From a checkpoint of a small transformer trained on Wikipedia.
Size: MLP 1152 SwiGLU, 61.5M parameters.
Architecture: rotary positions, no biases in attention or MLP.
Training: a variant of Adam for these matrices, 616M tokens, 4697 steps.
Each number is 128 + 32 x the weight over its row's rms, rounded and kept within 0 to 255. Layers, rows and columns count from 0. The size above them is the row's rms in percent of the matrix's.

# layer 5 MLP up, 1152x576, rms 0.0223, rows 271-337, columns 256-287
size [ 97  98 105 102 105  99  98 104 100 102  97  98  99 101  94 154 101 102  97 101 102 100 101 105  97 102  98  99  99  98  96 100 101 101  98  97 101 101  98 102  99  97 102 101 100  97  96 103 101  99  99 100 101  97 101  99  97 101  96 104  98  98 103 100  99 101 100]
[[100 130 130 147  98 129  94 103 175 128  62 165 108 145 157 152 102 152 110 130 161 137 115 168 192 179 113 152 119 141  77 101]
 [132 147 134 138 149  95 141 139  98 138 215 139 122 170 192 121 161 145 149 196 153 185 136  97  83  87 119 145 112  94  93 125]
 [ 95 124 153 186 125 144 131 109 134 170 184 135 138 129 108 149 116 142 146 103  83  93 126 135 133 144 182 128 132 129 152 132]
 [152 139 112  74 136  97 138 227 116 161 115 129 168 190 111 107 149 147  64  95  95 178 117 133 180 104  44 175 135 128  92  81]
 [139 131 141 159  98 159 179 106 100 129 157  45 145 172 136 135  92 153 137 143 119  68 105 120 144  66 123 128 119 123 100 109]
 [129 117 108 188 133 119 109 112 128 102  85 156 102 127 180 111 140 140  89 129  92 138 123  81 154 165 100 141 132 177 122 108]
 [ 64 169 134 102 115 167  95  97 125  56 148  97 156 144 136 141 148 118 144  91 139  95 135 151 127  87  94  98 138 112  99  95]
 [174  43  28  97  83  50 170 174 134  97  84 193 173 204 110 155 148 127  99 142 169 120 106 170 153 133  53 144 165 160 114  84]
 [165  87 129 118 164 120 105 138  91 161  94 146 116  96 139 121  94  83 130 143  93 165 155 154  92 137 188 138 128 117 173 144]
 [132 117 132 130 170 112 114 159 152 109 144 130 106  90 128  58 162 124 102 142 111  99  85 104 130 131 124 152 101  93 107 166]
 [208 154 100 115  80  80 142  81 126 125 158  88 104 133 147 124 183 102  66 123 123 162 178  95 148  93 172 104 161 133 110 103]
 [104 159 130  82 125 121  75 206 139 119 135 165 132 141  93 159 147 128 123 193 206 132 167 153  71 129 149 117 121 150 154 132]
 [100  97 143 102  88  76  73 152 135 166 127 126 173 159  96 197 108 192  83 114 121  86 163 204 178 174 133 158 126  97  91 130]
 [141 159 149  99  88  97 195 148 117 143 150 144 122 114 107 151 130 148 105 131 118 168 135 141 140 176 107 181  93 164  97 170]
 [174 115 159 159 109 113 114  92 141 168 115 119 129 118 150  81 110  98 158 164  55 217 113 122 129  96 162 126 119 119 115 154]
 [115 166 113  90 156  88 207 119 120 145 149 149 133 110 111 202 167 135 128 167  97 148 101 156 190 132 100  94 123  98 119 114]
 [119  60 136 156 158 128 132 156 194 134  98  92 146 118 129 117 101 118  64 150 191 110  70 132 112 160 110 166 123  68 121  87]
 [160 128 162 127 192 166 136 120 190 147 167 123 133 128 111 162 116  89 108 146 115 108 152 156 143  57 152  66 117 176 114 121]
 [162 100 126 160 102 105  90 104 130 115 135 153 142  26 107 108 157 102  84 201  80 115 159 112 108 118 171 136 100  67 131 165]
 [121 156 138 132 172 156 163 114 144 161 174 118 199 136 132  95 127  81 162 175 147 125 140 109 124  51 131  64 117  73 154 149]
 [131 101 110 110 133 140 131  88 144  94 147 124 134  74 121 137 116 104 175 101 107 127 149 133  89 210 149 172 100 133 172  49]
 [140 128   3 107 121 138 188 119 131  83 119 145 102 165  97 175 145 103 135  94 171 117 130 101  79 110  97 136 124 131  50 112]
 [105 168  81  95  84 204 119 158 128 137 145 168  73 149  84 190  52 133 101 177  94 128 134 124 189 158  96 163 172 122 148  90]
 [151 114 123 138 179 116 143 141 147 151 117 120 172 130 153 140 125  79 102 148 126 155 132  80  97  73 188 139 124 119  96 132]
 [111  82  92 151  99 152 134 143  81  97  76  71 141 184  86  95 138 178 101 161 139 138 124 100 185 156 152  99 124 133 134 110]
 [153 119 129 124  94 143  91 157 119 151 148 123 100  90 104  89 119  89 183 172 105 170  70 180 118 166  80  74 102 176 119 126]
 [141  65  95 144 113 139 135 114 196 111 148  90 167 155 111 118 186 108 140 136 118 144 125 132 139  97  91 174 110 146 122 157]
 [137 112 162 180 102 157 120 160  88 157 151 127 171  89 128 169 115 184 156  52 123 169 153  61 198 153 119 196 154 104  80 140]
 [ 56 108 165 159 143 125 142 165 148 111 128 140 115 164 112  86 155 102  89  97 142 174  60 151 117 200  95 166 134  60 116 119]
 [ 98 152  73 123 128 152 102 185 156 124 146 154 159 150  83 136 112 160 123 114 101 164 118  91 111 102 141 133 112  97 141 149]
 [ 76 160 134 153 126  82 154  96 130  92 110 114 118 163 160 114 125 129  90 113 157 110 144 141 106 156 149  87 108 118 153  89]
 [109 168  67 133 127 133 154  97 133 145 114 176  81 121  94 145  92 115 167 169 122 167 172 109 178 133  66 122 169 165 147 127]
 [132 156 151 102  94 116 143 133 182 165 106 163  90 194 136 165 103 117  63 205 113 184 106 129 213  81 157  97 141 157  97  85]
 [112 121  77 147 114 120 113 150 103 140 126 109 104 144 166  94 105 157 116 120 171 150 114  65 155 146 118 137 178  99 171 116]
 [ 89 125 221 122 139 142  91  95  59 191 197 181 150 104  96 149 191 137 112 185 119 121 168 156 104 116 139 145 137  70 167 150]
 [139 180 148 171 101 105 106 159 158 138 153  73  84 156 109 190 123 178 141  45 163 145 101 134 115 146  87  97 117 135 128 106]
 [110 125  41 133 177 127 154 111 101 170 104 139 159  86  58 137  94  97 105 134 140 159 181 106  95 162  92 151 105 153 144 125]
 [ 98 201 135  85 169 108  75 110  98 191 157 117 174 130 172  76 169 166 184 137 140 132 161 102 154  96 125 123 128 125 181 108]
 [129 149 153 117  91 156 108 155 150 184 133 141 115 130  93  95 127 126 116 167  92 134  89 147 104 166 132 198 146 135 134 125]
 [ 64 177 145 116 140  96 120 119 132 126 173 137  89 122  89  96 104 155  95  97 128 119  71 151 122 134 122 145 160 152 141 124]
 [146 145 159 146 113 155 121 108  63 177 126 104 143 146 160 111 125 117 138 147 140 155 134  84 167 153 120 106 120 172  96 121]
 [117 135 117 116  97 192 149 155 127 167 178 113 129  71 148 140 163 106  73 135 141 159 136 164 136  78  90 127 108 111 133  90]
 [146  93  71  77 151 137  83 111 124 186 231 118  57 177 135 174 112 124 140 154  47 167 174 126 124 125 165 140 184 113  88 150]
 [ 75 169 142 200 172 138 140 109  96 111 132 149 113 107 190 147 101 147 140 143 164 127  65 128 125 140 143 117 143 141 163  79]
 [139 121 100 148 219  95 151 116 167 109 156  88 153 183 105 169 112 179 106  68 159 110 138 143 111 148 131 112 138 136 119 173]
 [119  90 121 174 107 104 127 144 135 123 119  58  55 149 171 133 151 121 103 150 109 102 152 118 153 169 134 197 174 119 137  66]
 [106  92 127  59 110 144 146 131  91 166 136 168 144 110 110 181 123 158 117 170  73  95 131  94 176 105  54 160 113  92  83 156]
 [ 78 116 154 128 138  87  86 102  82 142  88 102  99 109  75 172  66  92 144 111 213 143 107 140 143 144 123 109  90 162 179 158]
 [125 179 123  99 130 136 123 151 174 143 164  60 120 191 141 103 193  95 137 193 145 137  98 123 114 121 169 168  89 115 121 115]
 [112 107 136 151 146 145 185 215 138 164 148 121 173 139 163 112 135 138 113 144  80 114 138 120 113  93 163 143 125 110 109  97]
 [120 121 102 136 149 144 125 142  96  93 119 105 121 106  72 173 121 101 147 140  92  52 100 155  80 135 147 173 195  77  58 134]
 [124 185 159 101 141 109  90 144 114 123 138  89 117 135 141  69 142 152 102 119 111 150 165 164 134 212 127 140 126 146 134 107]
 [118  79  97 119  94 157 166 119  94 163 134 139 124 150 121 104 107 111  58 141 154 178 106 155 161  94 108 138 150 182 154 130]
 [167 175 138  93 122 121 114 113  85 134 159 101 146 196 193 133 124 114 109 126 158  88  91 110 123 133 134  78 151 214 128 136]
 [142 123 153 142 159 152 149  97 139 150 107 131 135 119 113 115 147 121 117  48 121 145  80 167 102 158 133  80  94 122 164  95]
 [122  80 115 148 140  48 114 177 148 139  92  97 130  94 118  90  84 148  99 125 116 200  57 134  83 149 135 158 205 130 131  84]
 [118 167 100 204 172 127 100 123 111 141 164  53 146 127 150  99 157 104 101  64 121 129 188 112 152  94 200 187 133  99 159 160]
 [166 164 133 145  84 136 169 149 144 128 125 191 104 141 133  42 102 131 151 204  87 145 152 146 129 102 188 120  95 157 156 111]
 [143 110  90 127 124  74 119 142 154 110  82 148 100 161 106  90 148 153 111 102 111 138  71 178 110 145 127 151 155  95 114 156]
 [112  77  42  92 134 158  72 118 129 101  97  72 119 106 127 134 152  83 101 117 100 106 130 119 108 130 104 196 121 126  86 147]
 [151 184 164  67 122 117 155  91 100 156 149 129 120 130 141 106 116 116 112 112 140 107 173 157 186 167 144 134 132  47  96 138]
 [171 163 110 199  97  43 138 133 178 144 152 140 158 152 153 137 112 220 110 127 146 119 142  94 104 189 141  92  98 109 176 112]
 [ 84 101 107 112 152 157 116  81 177 159 153 160 105 159 172 174 138 113  82  98 175  90 149 148 127 110  95 128  95 204 125 148]
 [ 70  73 162 134  89 147  95 144 149 142  85 156  82 103 177 130 144 138 138 104  76 114 110 108 176 124 128 117 121 146 111 147]
 [ 81 161 146 114 104 160  78 145 114 133 135 116 196 133 101 162 168 134 127 136 181  72 133 177  66 177 132 138 139 181 154 122]
 [ 54 155 178 151  84  75 173 178 133 124 173 182 147 142 159 142 127 116  60 109 102  88  97  73 162 116 110 147 150 143  98 124]
 [ 92 132 125 174  95 145 134 178 128  99  76 173 125  52  33 160 103 122 119 145  93 209  89 143 147 111 142 108 129 163  66 136]]
# layer 5 MLP down (transposed), 1152x576, rms 0.019, rows 271-337, columns 256-287
size [ 94  97 104 103 102 100  99 104  98 100  99 100  98 103  94  99 103 102 101 105 101  98 102 103  98 100  99 101 100  99  93 102 103 101 100  97 104  99 100 100 102  93 103 102 101  93  98 104 100 100  98 101  95  92 100  98  97 103  95 105 101  97 105 100  96 102  95]
[[133  84 149 126  73 132  94 125 154 145  70 118  70 131 107  97  67 129  77  91 120 165  87 152 142 170 185  82 158 164 109 110]
 [123 178  97 133  97 106 158 144 129 144 205 141 116 108 167  73 174 137 142 110 173 163 137  93 136 158 131 111 150 144 123  78]
 [154 157 144 117 145 129 133 108  85 114 108 142 195  93 136 110 165 129 131 116 176 144 159 149 116 144 153 121  43 146 122 183]
 [122 116 161 154  88 181 127 186 155 105 146 100 186 113 106 137 150 121 143 150 121 180 172 152 148  55 109 100 108  88 145 173]
 [138 158 140 161 152 169  72 109 102  93  93 111  99  74 136 102 126 147 185 149 156 113 133 121  95 129 113 170  81 132 120  66]
 [121 186 123 141  95 111  79 105 166  65 147 187  91 152 149 172 127 142  91  93 117  88  92  92 125 166  94 169 102 155  68  91]
 [103 157 217 112  38 159 140 157 113  88 148 115 106 134 136 181  74 153 182 133 122  83 164 181 167 113 161 112  95 128 123  52]
 [ 92  94 124  67  82 108 128 135 152 149 121 109 109 101 109 113  99 122 150 154 162  92 148  27 109  85 105 131 123  87 141 109]
 [118 158 123 149  97 183 127 145  85  62 134 133 104 144 132 180 108  98 115  94 128 173  67 118 110 122 113  96 103 173 138 118]
 [ 96  76 129 120 120  93  58 179 100  79 145 114  54 105 134 182 146 155  88 149 106 100  83 134 110 106 140  84  92 153 153 177]
 [144 128  96 138 178  66  90 165 144 178 201  71 101 127 146 123 107  93 182  95 142 120 134 142 126 137 104 115 148  82 108  97]
 [115 175  89 148 106 140 191 213 121 158 116  87 105 131 125  82 116 124  91 110 116 143 165 109 159 107  75 131  98 124 117 182]
 [108 154 178 100  76 123  89 189 120 107 140 124  94 114 108 137 102 158 114 138  96  74  79 133  95 147 163 149 144 139 166  87]
 [123 125 121 121 150 152 125 156 171 221  88 155 118  73 142  78 114  70 112 119  69 157 169 144 143 132 120  92 114 140 134  98]
 [132  83 115 119 106 136 148 136 113 158 153 145 182 173 133  29 136 114 131 165 172  94 160  78 159 103 148 126 137 115 117 129]
 [174 143  89 122 135 148 183 171 125 162 173 173 107 132 118 169 139 149 116 149 136 195  97 131 156 155  95  75 142 111 128 123]
 [112  71  42 154  88 185 172 147 193 120 136  81 142 137  89  90 115 130 126 119 171 107 108 134 152 173  83 175  98 169 156 127]
 [155 119  92 157  77 163 117  78 128 102 148 155  79 137 128 110 108 168 135  93 111 101 103 117 103 138 166 165 153 121 144  95]
 [119 138  82 113 111 121 132 142 160  65 182 113 133 145 131  95 146 143  79 103 188 175 116  73 105 133 205 174 103 124 116 118]
 [108 140 167 110 147 164 180 204  99 115 100 183 160 147 136 177  77 135 141 119 134 146 141 122 112  94 114 118 191 130 150 144]
 [117  86 108  85 195 111  92 153 123 181  58 122  97 106  63 159 170 134 119 149 118 138 104 149 111 160 164 104 116 148 122  66]
 [157 112  69 143  96  72 163 131  76 146 162 171 149 157 100 133 157 165 110 146 174 141  71 168 108 151 175 140 119 112 164 123]
 [129 139 147 116  80 123  51 133 166 115 152 129  94 134  92 160 112 134 112 123 141 213  72 154 102 118  81 150 145 110  83 101]
 [140 116 137 143 145 143 194 138 124 116 136 114 150 132 159  81 136  77 157  80 125 130 114  94 210 114 169 122 117  92 200 153]
 [115 150 108 150 134 160 123 146 138 105 133 154 149 141  68 170  91 129 176 134 118  91 163  89 142 144  57 129 151 135 131 148]
 [137 110 151  84 103 133 148 108 216 127 101 166 141 113 106  85 141 121 127 119 190 133 127 163  77 120  86  98 187 192  93 127]
 [140  78  96 166  85 188 169 180 156  69 135  96  98 195 105 133 133 159 140 170 172 154 158 147 126 182 172 170  70 155  74 145]
 [138 108 160 151 101 113 146  69 185 112 141 113 110 168 163 139 123 189 136  98 103 114 117  58  64 142 156 165 134  80 163 109]
 [133 139 153 114 144 158  95 117 133 139 133 117  72 149 115 135  97 151 154  76 134  85 116 125 121 101 169 170 106 106 171  59]
 [150 107 115 110 119 115 148  97 204  81 130  57 192 126 193  60  89 129 137 127  99 155 150 118 121 128 180  93 134 104 168 170]
 [128  86 133 149 124 161 122 128 128  86 202 120 100 149 124 157  82 127 162  88  94  98  90  61 151 134 122 164 159 120 106  77]
 [126 144  54 157 100  91 108 131 158 163  84  68  82  84 117 188  76 131 186  87  86 114 122 145 119  92 160 129 195 117 172 102]
 [143 141 110 169 124  94 151 119  67 120 112 171 118 100 135  85 163  80 142 159 111  99 125 102  84 135 169 175 137 170  93 118]
 [180 189 140 119 128  96 156  89 139 185 126 115 154 102  80 115 151 111 205 129 180  93  89 123 164 130 138 110 136 123 109 203]
 [143 158 124 100  93 140 139 191 111 137 156 117 135 119 134 129 144 130 168 134  88 158 159 137 110 108  86 138 105 114 134 148]
 [145 151 130 166 137  92 155  90 126 140  71  94  65 127 136 109 115 142 109 100 140 131 106 118 123 151 121 132 111 107 114 104]
 [133 150 162 141 126 194 167 125 149 133 163 119 116 166 137 158 125 177 100 120 123 149 122  84  66 173 121  74 110 123 160 104]
 [144 152 131 118 128 217 112 140 135  98 164  99 119 140 174  83 139  91  98 134 116 112 189 132 163 101 137  72  57 127  97 173]
 [122 131 149 163 107 163 103 144 126 113 108 173 120 135 135  61  93 141 107 101 155 103  88 148 127 154 161 115 170 135 157 138]
 [150 128  65 138 135 124 111 145 159 155 127 114  93 107 146 170  90 107  98  94 129 126  56 139 128 113 112 173 125 116 160 137]
 [165 102 128  50 174 130 102 126 136  89 154 127  94 107 153  91 148 127 124 163 115 142 117 112 140  84 168  83 175 132 140 128]
 [163 162 104 150 122 119 165 109 158 101 154 169 114 123 126 113 154 119 120 128  38 164  70 125 119 113 142 102 108  86  99 148]
 [121 145 132 120 121 125 152 148 113 138 141 173  61 129 156 138 123 137 106 107 134 110 137 128 165 148 127  72  85 177  92 106]
 [ 59 164 149 165 158 175  96 141 130 172 109 123  92  99 140 131 160  58  99 108 145 105 134  89 109  91 100 117 111 161 118 149]
 [120 152 123 157  77  91  94 169 123  77 131 118 138 159  73  95  32  95  99 143 165  91 156 107 137 163 193 169 104 145 109 119]
 [107 155 132  81 130 126 128  29 165 123 159 160 143 131 129 130 152  74 155 118 111 104 100 115  87  96 144 128 184 159 115 135]
 [ 94 124 125 110 140 137 130 105 159 217 116 185 113 151  76  46 116 115 200 152 151 114 144  90 163 168 112 161 170 105  99 136]
 [102 121 156 114 100 151 167  74 131 143  64 104 148 119 104 160  79 153 189 121 147  93 114 136  76 130 155  97 121 122 105 168]
 [101 176  94  92 173 138  79  99 130 148 109 160 149 114 165 190 166 110 120 109  93 126 159 144 136 116 116 135  97 119 136 125]
 [182 122 144 167 144 166 167  78 143 149  90  97  98  80  74 162 223 144 144 142 143 115 152 140 158 129 141 154 153  98 127 126]
 [ 98 195 174 202 146 128 135  64 119 211 139 103 107 127 106  94 117 124 126 135 160 141 136 149 131 110 164  68  82 123 124 139]
 [ 95 189 178  65  67 154 140  98  99 133 117 114 110  54 124 134 119  98 126 181 102 103 172 119 142  93 143 140 100 147 135 126]
 [145  99 144 164  14 169 153 103 103  96 128 168 141 105 171 108 147 132 135 155 148 166 136 114 126 107 153  93 137 113 105 174]
 [168 125 127  88 121 168 126 136 142 148 103 169 124  75 196 194 143  91 192 116 151 171 135 118 127 106 122  87  89 172 124 104]
 [145 131 167 158 142 128 158 204 169 103 123 161 132 117 108 184  85 173 180  91 144 131  87 117 135 148 119 144  97 107 164 123]
 [108 179 133  90 111  95 118 114 135 127 112 190  92  91 149  95 136 164 160 153 131 128 144  93 116 111  87 116  90  50 128  92]
 [ 88  86 162 113 156  97 133 138 138 128 120 123 115 134 121 116 101  63 125  96 123 136 106 113  88  83 128  93 152 175  79 101]
 [169 154 177  97 123 128 128 168  71 123 151 135  85 123  88 123 152 136 139 134 180 150 153 159 116 120 119 102 134 127 119 114]
 [ 98 124  99 147 168 132  82 105 112 149 118 114 130 138 130  76 105  80 159 135  93 125 148 110 115 141 152 165 170  95  87 113]
 [155 170  96 117 154 152  93 113 138 140  81  50 150  92 147 167 158 105 126 113 106 131 131 114 115  83 171 131 109 140 108 133]
 [107 108 131  87 122 127 139  78 101  84 125 159  84 114 105 158 130 150 124 126  74 123 130 129 120 112 201 125  42 150 100 146]
 [121 209 173 118 129 112 136 120 156 158 150 123 122 154 116 158 103 152 145  57 108 117 134 117 141 146  95 178 139 117 155 139]
 [149  96 174 112 152 124  83  87 149 153 115 157 143 182 155 119 131  92  77 146 177 158  92 119 149 122  72  90 118 167 123  90]
 [146 153 117 124  57 141 147 124 104  89 160 164 137 100 120 183 149 176  71 134 129  90 146 107 121 129  94 137  94 104  85 104]
 [126 159 167 127 117 101 126 130 150 166 130 131 156  81 120 114 150 114  47 132 118 133 117 141 174 116 145  80 102  97  97 151]
 [ 99 175 130 137 134 108 118 112  88  94 175 202  80  79 138 156  73 151  92 103 158 160 100 140 146 155 112 161  95 134 126  99]
 [154 133 102  92  62 131 174 135 168  81 125 150  83 111 102 165 142 138 141 164  94 148 147 135  55 145 114 189 104 152  88 108]]
# layer 5 MLP gate, 1152x576, rms 0.0238, rows 272-337, columns 256-287
size [103 104 101 109  96  95 102 100  95  96  99  93 103  92 149  95 102  96 101  98  98  99 117  93 104  99  98 101  97  97 100  98  95  97 100 109 100  99  98  97  93  99  95  97  96  93 103 100  96  95 107 103 102  98 102  95  98  98 101 100 104 103 101  99 102 101]
[[109 156 166 117  44 164  69  48 113 106 174 131 123 121 117 153 142 155 127  72 178 101 159 167 145 148  97 134 158 149 126 117]
 [144 138 116  85 172  92 127  42 110  91 179 159  71 165 131  79 158 126 105  91 104 171 135 155 155 158 141 111 110 152 153 127]
 [109 126 175  97  61 144 118 130 149 128 140 136 132 134 112 124 150 148  52 187 173 113 150 172  97 152 122 115 117 152  94 166]
 [ 97 169 115 124  79 110 115  95 135 116  97 139 131 115 118 168 116 176  92  61 101 173 153 126  96 118 167 134 119 146 109 145]
 [101  77 126 105 115 136  42 109  97 135 135 156 172 160 106  93 123 133 126  69 115 136  74 152 125 148  73 130 150 169 121 199]
 [131 131 139 109 102 141 122 122 115 139 130  61 127 122 156 146  86 133 124 150 166 133 124  70 124 152 125 125 170  79 109 121]
 [158  75 150 125  96  96 157  83 185 115 134 120 115 106 156 148 142 127 155 136 126 100  95 130 125  77 152 136 131  71 127 116]
 [ 97 162 104  86 117  95 110  93 111 101 117 119 119  77 130 134 124  89  95 159 167 155 135 140  93 147 156 165  98 127 127 154]
 [124  68  82  84 157 158 110 201 121 132 122  79  62 102 199 102  94 128 106 121 160 109 140 132 115  75 132 125 119 164 127 100]
 [130  87 120 108 135 118 108 166 150 144 211 134 128 149 145 190 174 116  73 177 199 131 100 117 121 157  85 143 192  88 103 117]
 [147 142  99 126 163 154  78 134  94 147 103  87 143  92 137 103  52 114 140 153 103 130 109 115 113 156  75 188 135 130 138 126]
 [135 113 124 113 118 105 116 115 145 149  91 127  81 111 128 150 150 147 110 148 132 110 120  85 167 162 189 125 112 107 110 164]
 [159 135  93  57 116 136 176  78 125 171 103 113  84 143 139 169 166 132  81 142 131 110 174 124 169 180  59  96 158 126 103 134]
 [ 48 131 148 117  82 108  97  97 101 164 109 145 134 183 121 156 105  87 127 132 131 178 104 139  59 145 184 105 154 118 102 124]
 [178  92 121 146 119 149  80 102 105 148 140 125 151 113 169 116  52 140 111  60 133 126 161  99 118 172 140 169 145 141 158 138]
 [117 184 142 148 230 153 118 134 107 148 167  96  97 114 163 120 119  81 100 162  44 172 139 125 166 116 143 161 114 144  64 131]
 [169 149 166 157 100  88 137 138 129 146 125 133 105 144 128 145 133 145 120 107 102 125 134 129  87 166 146 145  83 133 126 130]
 [113 182  83 114 135 130 183  88 133 112 122 114 104 144  82 132 106 115 102 129 117 103  63 139  61 123  97 134 102 182 153  87]
 [111 146 144 152 140 155 128 103  73 198 168 193 131 181  99 192 107 198 146 103  61 133 120 112 100 150  66 175 104  88 116 108]
 [136 116  95 138 109  83 120 114 131  92 153 111 119  95  91 144 159 152 167 151 189 102 119 133 131 151 115  94 150 131 168 147]
 [ 98 125 149 116 106 155  68  95 131 233  62 133  87 175 144 135 178 126 119  76 175 153 125 128 125 149  90 130 101  86 135 139]
 [101  73  95 179 133 116  96 104 137 196 139 151  95 171 148 162  65 128 121 117 132 155 107  84 165 115  71  94 114 154 137 136]
 [121 109 149  73 100 133  87 105  95 158 119  86 115  96 150 172 182 145 179 167 167 150 159  89 122 152 156 116 155 128 183 108]
 [143 169 158 181 161 114 103 131 160  96  95 113 107 190 106 117 169 153 160 181 140 100 112 128  99  62 139 128 144 121 201 112]
 [143 104 187 162 124 136  65 123 102 118 152 138 188 106 119 108 112 128 129 147 180  79 140 152  91 163 100 112 151  84 135 117]
 [142 116 118 139  70 133  80 130 110 130 124 113 121 126 163  85  91 176 117 126 118 130 177 103 137 101 127 115  82 131 130 122]
 [114 173 132 114 133 122 192 110  81 137 138 124 106 119 182 137 145 177 105 114 148 206 137 106 114 164 103 117  41 138 106 152]
 [ 92  95  84 183 123 111  51 142 116 140 115 152 129 161 176  99 103 140 172 133 167 105 100  85 160 152 168 173 166  88 120 108]
 [119 162 126 164  97  58 102 135 107 151 128  87  97 111 138  73 146 160 174  88 139  88 161 155 136  52 173 164 122 152 103 143]
 [162 114  84  70 174 168  97 124 100 134 113 132  99 130  38 138  97 148 152 176 126 139  86 138 185 116 130 126 118  91 102 165]
 [188 173 103 160 128 202 158 128 157 124 101 121  75 100 113 126 118 157 104 177 154 106 102 108 180 144 143  75 169 109 188 118]
 [106 150 135 156 126 138 110 148  93 152  55 128 116 130  98 191 157 136 147  92 122 112 164  92 144 137 133 122 197 184 152 143]
 [125 133 181 129 170  67 145 127  65 122  58 126 116 140 121 156  75 124 146 152 126 121 120 145 125 143 127 120  92 121 134 152]
 [ 85 168 138 106  49 121 134 166 135  40  90 162 187 164 131 166 128  68 138 110  94  96 110  67 131 112 128 144 114 138 106 160]
 [109 121 127 122 115 149 168 136 101  81 114 175 137 155 148 104 132 126 137  88 175 146 137 150 161 113 123 143 148 133 126 143]
 [117 122 160 149 144 110  95 130  59 107 146 126 177  89 161 155 119 141 119 188 151 160 138 122 140 165 122 131 147 147 187 102]
 [104 124 129 109 129 131  71 145 112 190 116 134 120 149 123 103 132 142 148  98 173 167  78  84 151 146 133 137 138 104 152 123]
 [ 98  74 148 124 119 140 192 121 102 179 198 148 123 145 133 171 129 116 110 123 185  73 114 132  73 121 131 140 113 139 120 154]
 [ 83  75 127 137 144 134 117 210 111 166 159 128 187 145  98 152 165 115 147  92 125 109 212  81  74 121 112 117 145 123  95  84]
 [134 151  94 105 156 136 151 146  81  98 104 158 137 170 158 137 124 109 105 101 148 150 124 148 148 117 159 117  96 119 188  99]
 [152 143 111 146  94  71 130  85 117 119 118  74 168 137 127 111 103 118 118 129 158 137  99  91 106 139  77 148 105 132 140  95]
 [178 112  94  85 110 140 113 142 168 118  81 164  98  75  76 126 153 146 121 160 118 140 108 129 163 111  90 141  79 103 125 148]
 [125 121 166  90 111 153 134 177 138 173 150 108 142  93  88  73 205 115 117 172 135 144 138 187  89 132  95  95  87 135 155 120]
 [114 191 130  82 190 132 147 130 153 117  66 191 144 154 161 202 110 108 104 135 122 145  82 145 147 191 101 127 136 107 139 111]
 [160 119 142 104 120 116  85  85 129 124 134 122 196 118 127 136  91 189 191 123 104 108  84 118 167 140 189 110 176 127  99 162]
 [100 140 173 159 176  83 141 110 123 147 113  80 186 165 124 161  92  89 147  98 174 127 107 186  98 144 180 154 106 145 126 120]
 [113  81 158 169  94 129 107 111 142 109 114  90 157 127 155 173 153 186 149 129 165 129 102 128 159 136 149 125 178 126 131 135]
 [103 165 157  94 121 124 164  65 165 145 194 101 147 129 105 113 121 116 174  94  93 137 150 123 120  79 166 110 162 120 108 150]
 [ 92 101 106 127 134 114  93 147  41  99 106 165 140 172 156  62 100 155 138 142 151 181 136 145 120  81 132 103 134 148 101 137]
 [148 175  63  94 163 102 155 144 101  83  80 134 137 118 170 141 152  65 127 148 159 148 133 137 108 106 140 133 152 100 108 192]
 [122 110 144 159 157  99 110 139 146 169  92 124 162  76 136 122  78 111 197  97 133  34 124  94 109 121 135 130 119 146 147 158]
 [ 79 128 216 132 148 138 109 123  92 118 148  99 130  84 112 161 101 191 106 152 140 124  77 128 146 107 108  94 166 141 100 118]
 [112 113 138 115 130 142  77 196 115 132 121 129 112 106 181 148 127 127  82  64 201 227 124 174 116 165 117 111  80 138 147 135]
 [114 114  99 136  99  97 130 174 140 128 128  95  94 110 136 118 137 176 161 128 113  88 166  49 166  93 118 154 195 138 162 129]
 [ 88 166  84  64  83 132 121 153 145  77 110 114 135  61 129 129 210 159 194 121 117 135 171 139 133 140 113 108 123 161 187 137]
 [169  80 169 149 165 144 106 100 113  95 145 142 112 129 138 183 172 126  74  98 116 170 112 165 133 125 136  93 106 158 126 167]
 [128  76 150 137 132 133 103 121 128 163 142  25  99 146 102 131 126 146 142  71 147 140  96 107 160 143 134 168 135 128  89 141]
 [141  92 154  54  85 104 125 133 171 139 135  86 159 139 136 246  92 145  85  80 131 101 168 114 100 136  80  99 112  72 141 168]
 [171 104  96 175 159  94 111  90  99  92 112 185 126 182 167 112  87 107 121 138 112 172 102 118 144 177 139  80 118 133 184 119]
 [158 131  83 126  89 136 136 237 159 118 118  90 152 162 110  57 151 114 180 116  98 168 118 109 130 158 154 183 122 131  97 176]
 [127 156 180 106  91 130 111 104  79 164 113 182 136  85 121 167  80  97 105 123 144 137 118 119 136 180 124 183 103 134 147 124]
 [112 136 118 153  80 118  95 124 117 142  83  97  98 163 149  97 128 105  79 108 154 124 143  58 137 124 174 134 137 117 105  81]
 [144 169 150 168 102 171 177 149 138 171 122 165 150 104 113 111 143 110 166 120  80 109  81 185 150  89 124 121 140  72 172  97]
 [191  93  87 141 152  92 119 106 165 142 119 135  84 184 159 137 170  99 148 117 120 154 137 130  88 142 154 164 132 163 140 126]
 [ 86 168 157 124 149  42  89  89 100 119  88 142 116 137 162 109  98 125  93  77 142 125 160 143 139 146  58 157 119 159 129 115]
 [122 107 130 150 126 141 110 131  97 134 150 103 193  95 136 181 108 172  72 106 120 156 111 126 168 121 162 164 107 127  79 164]]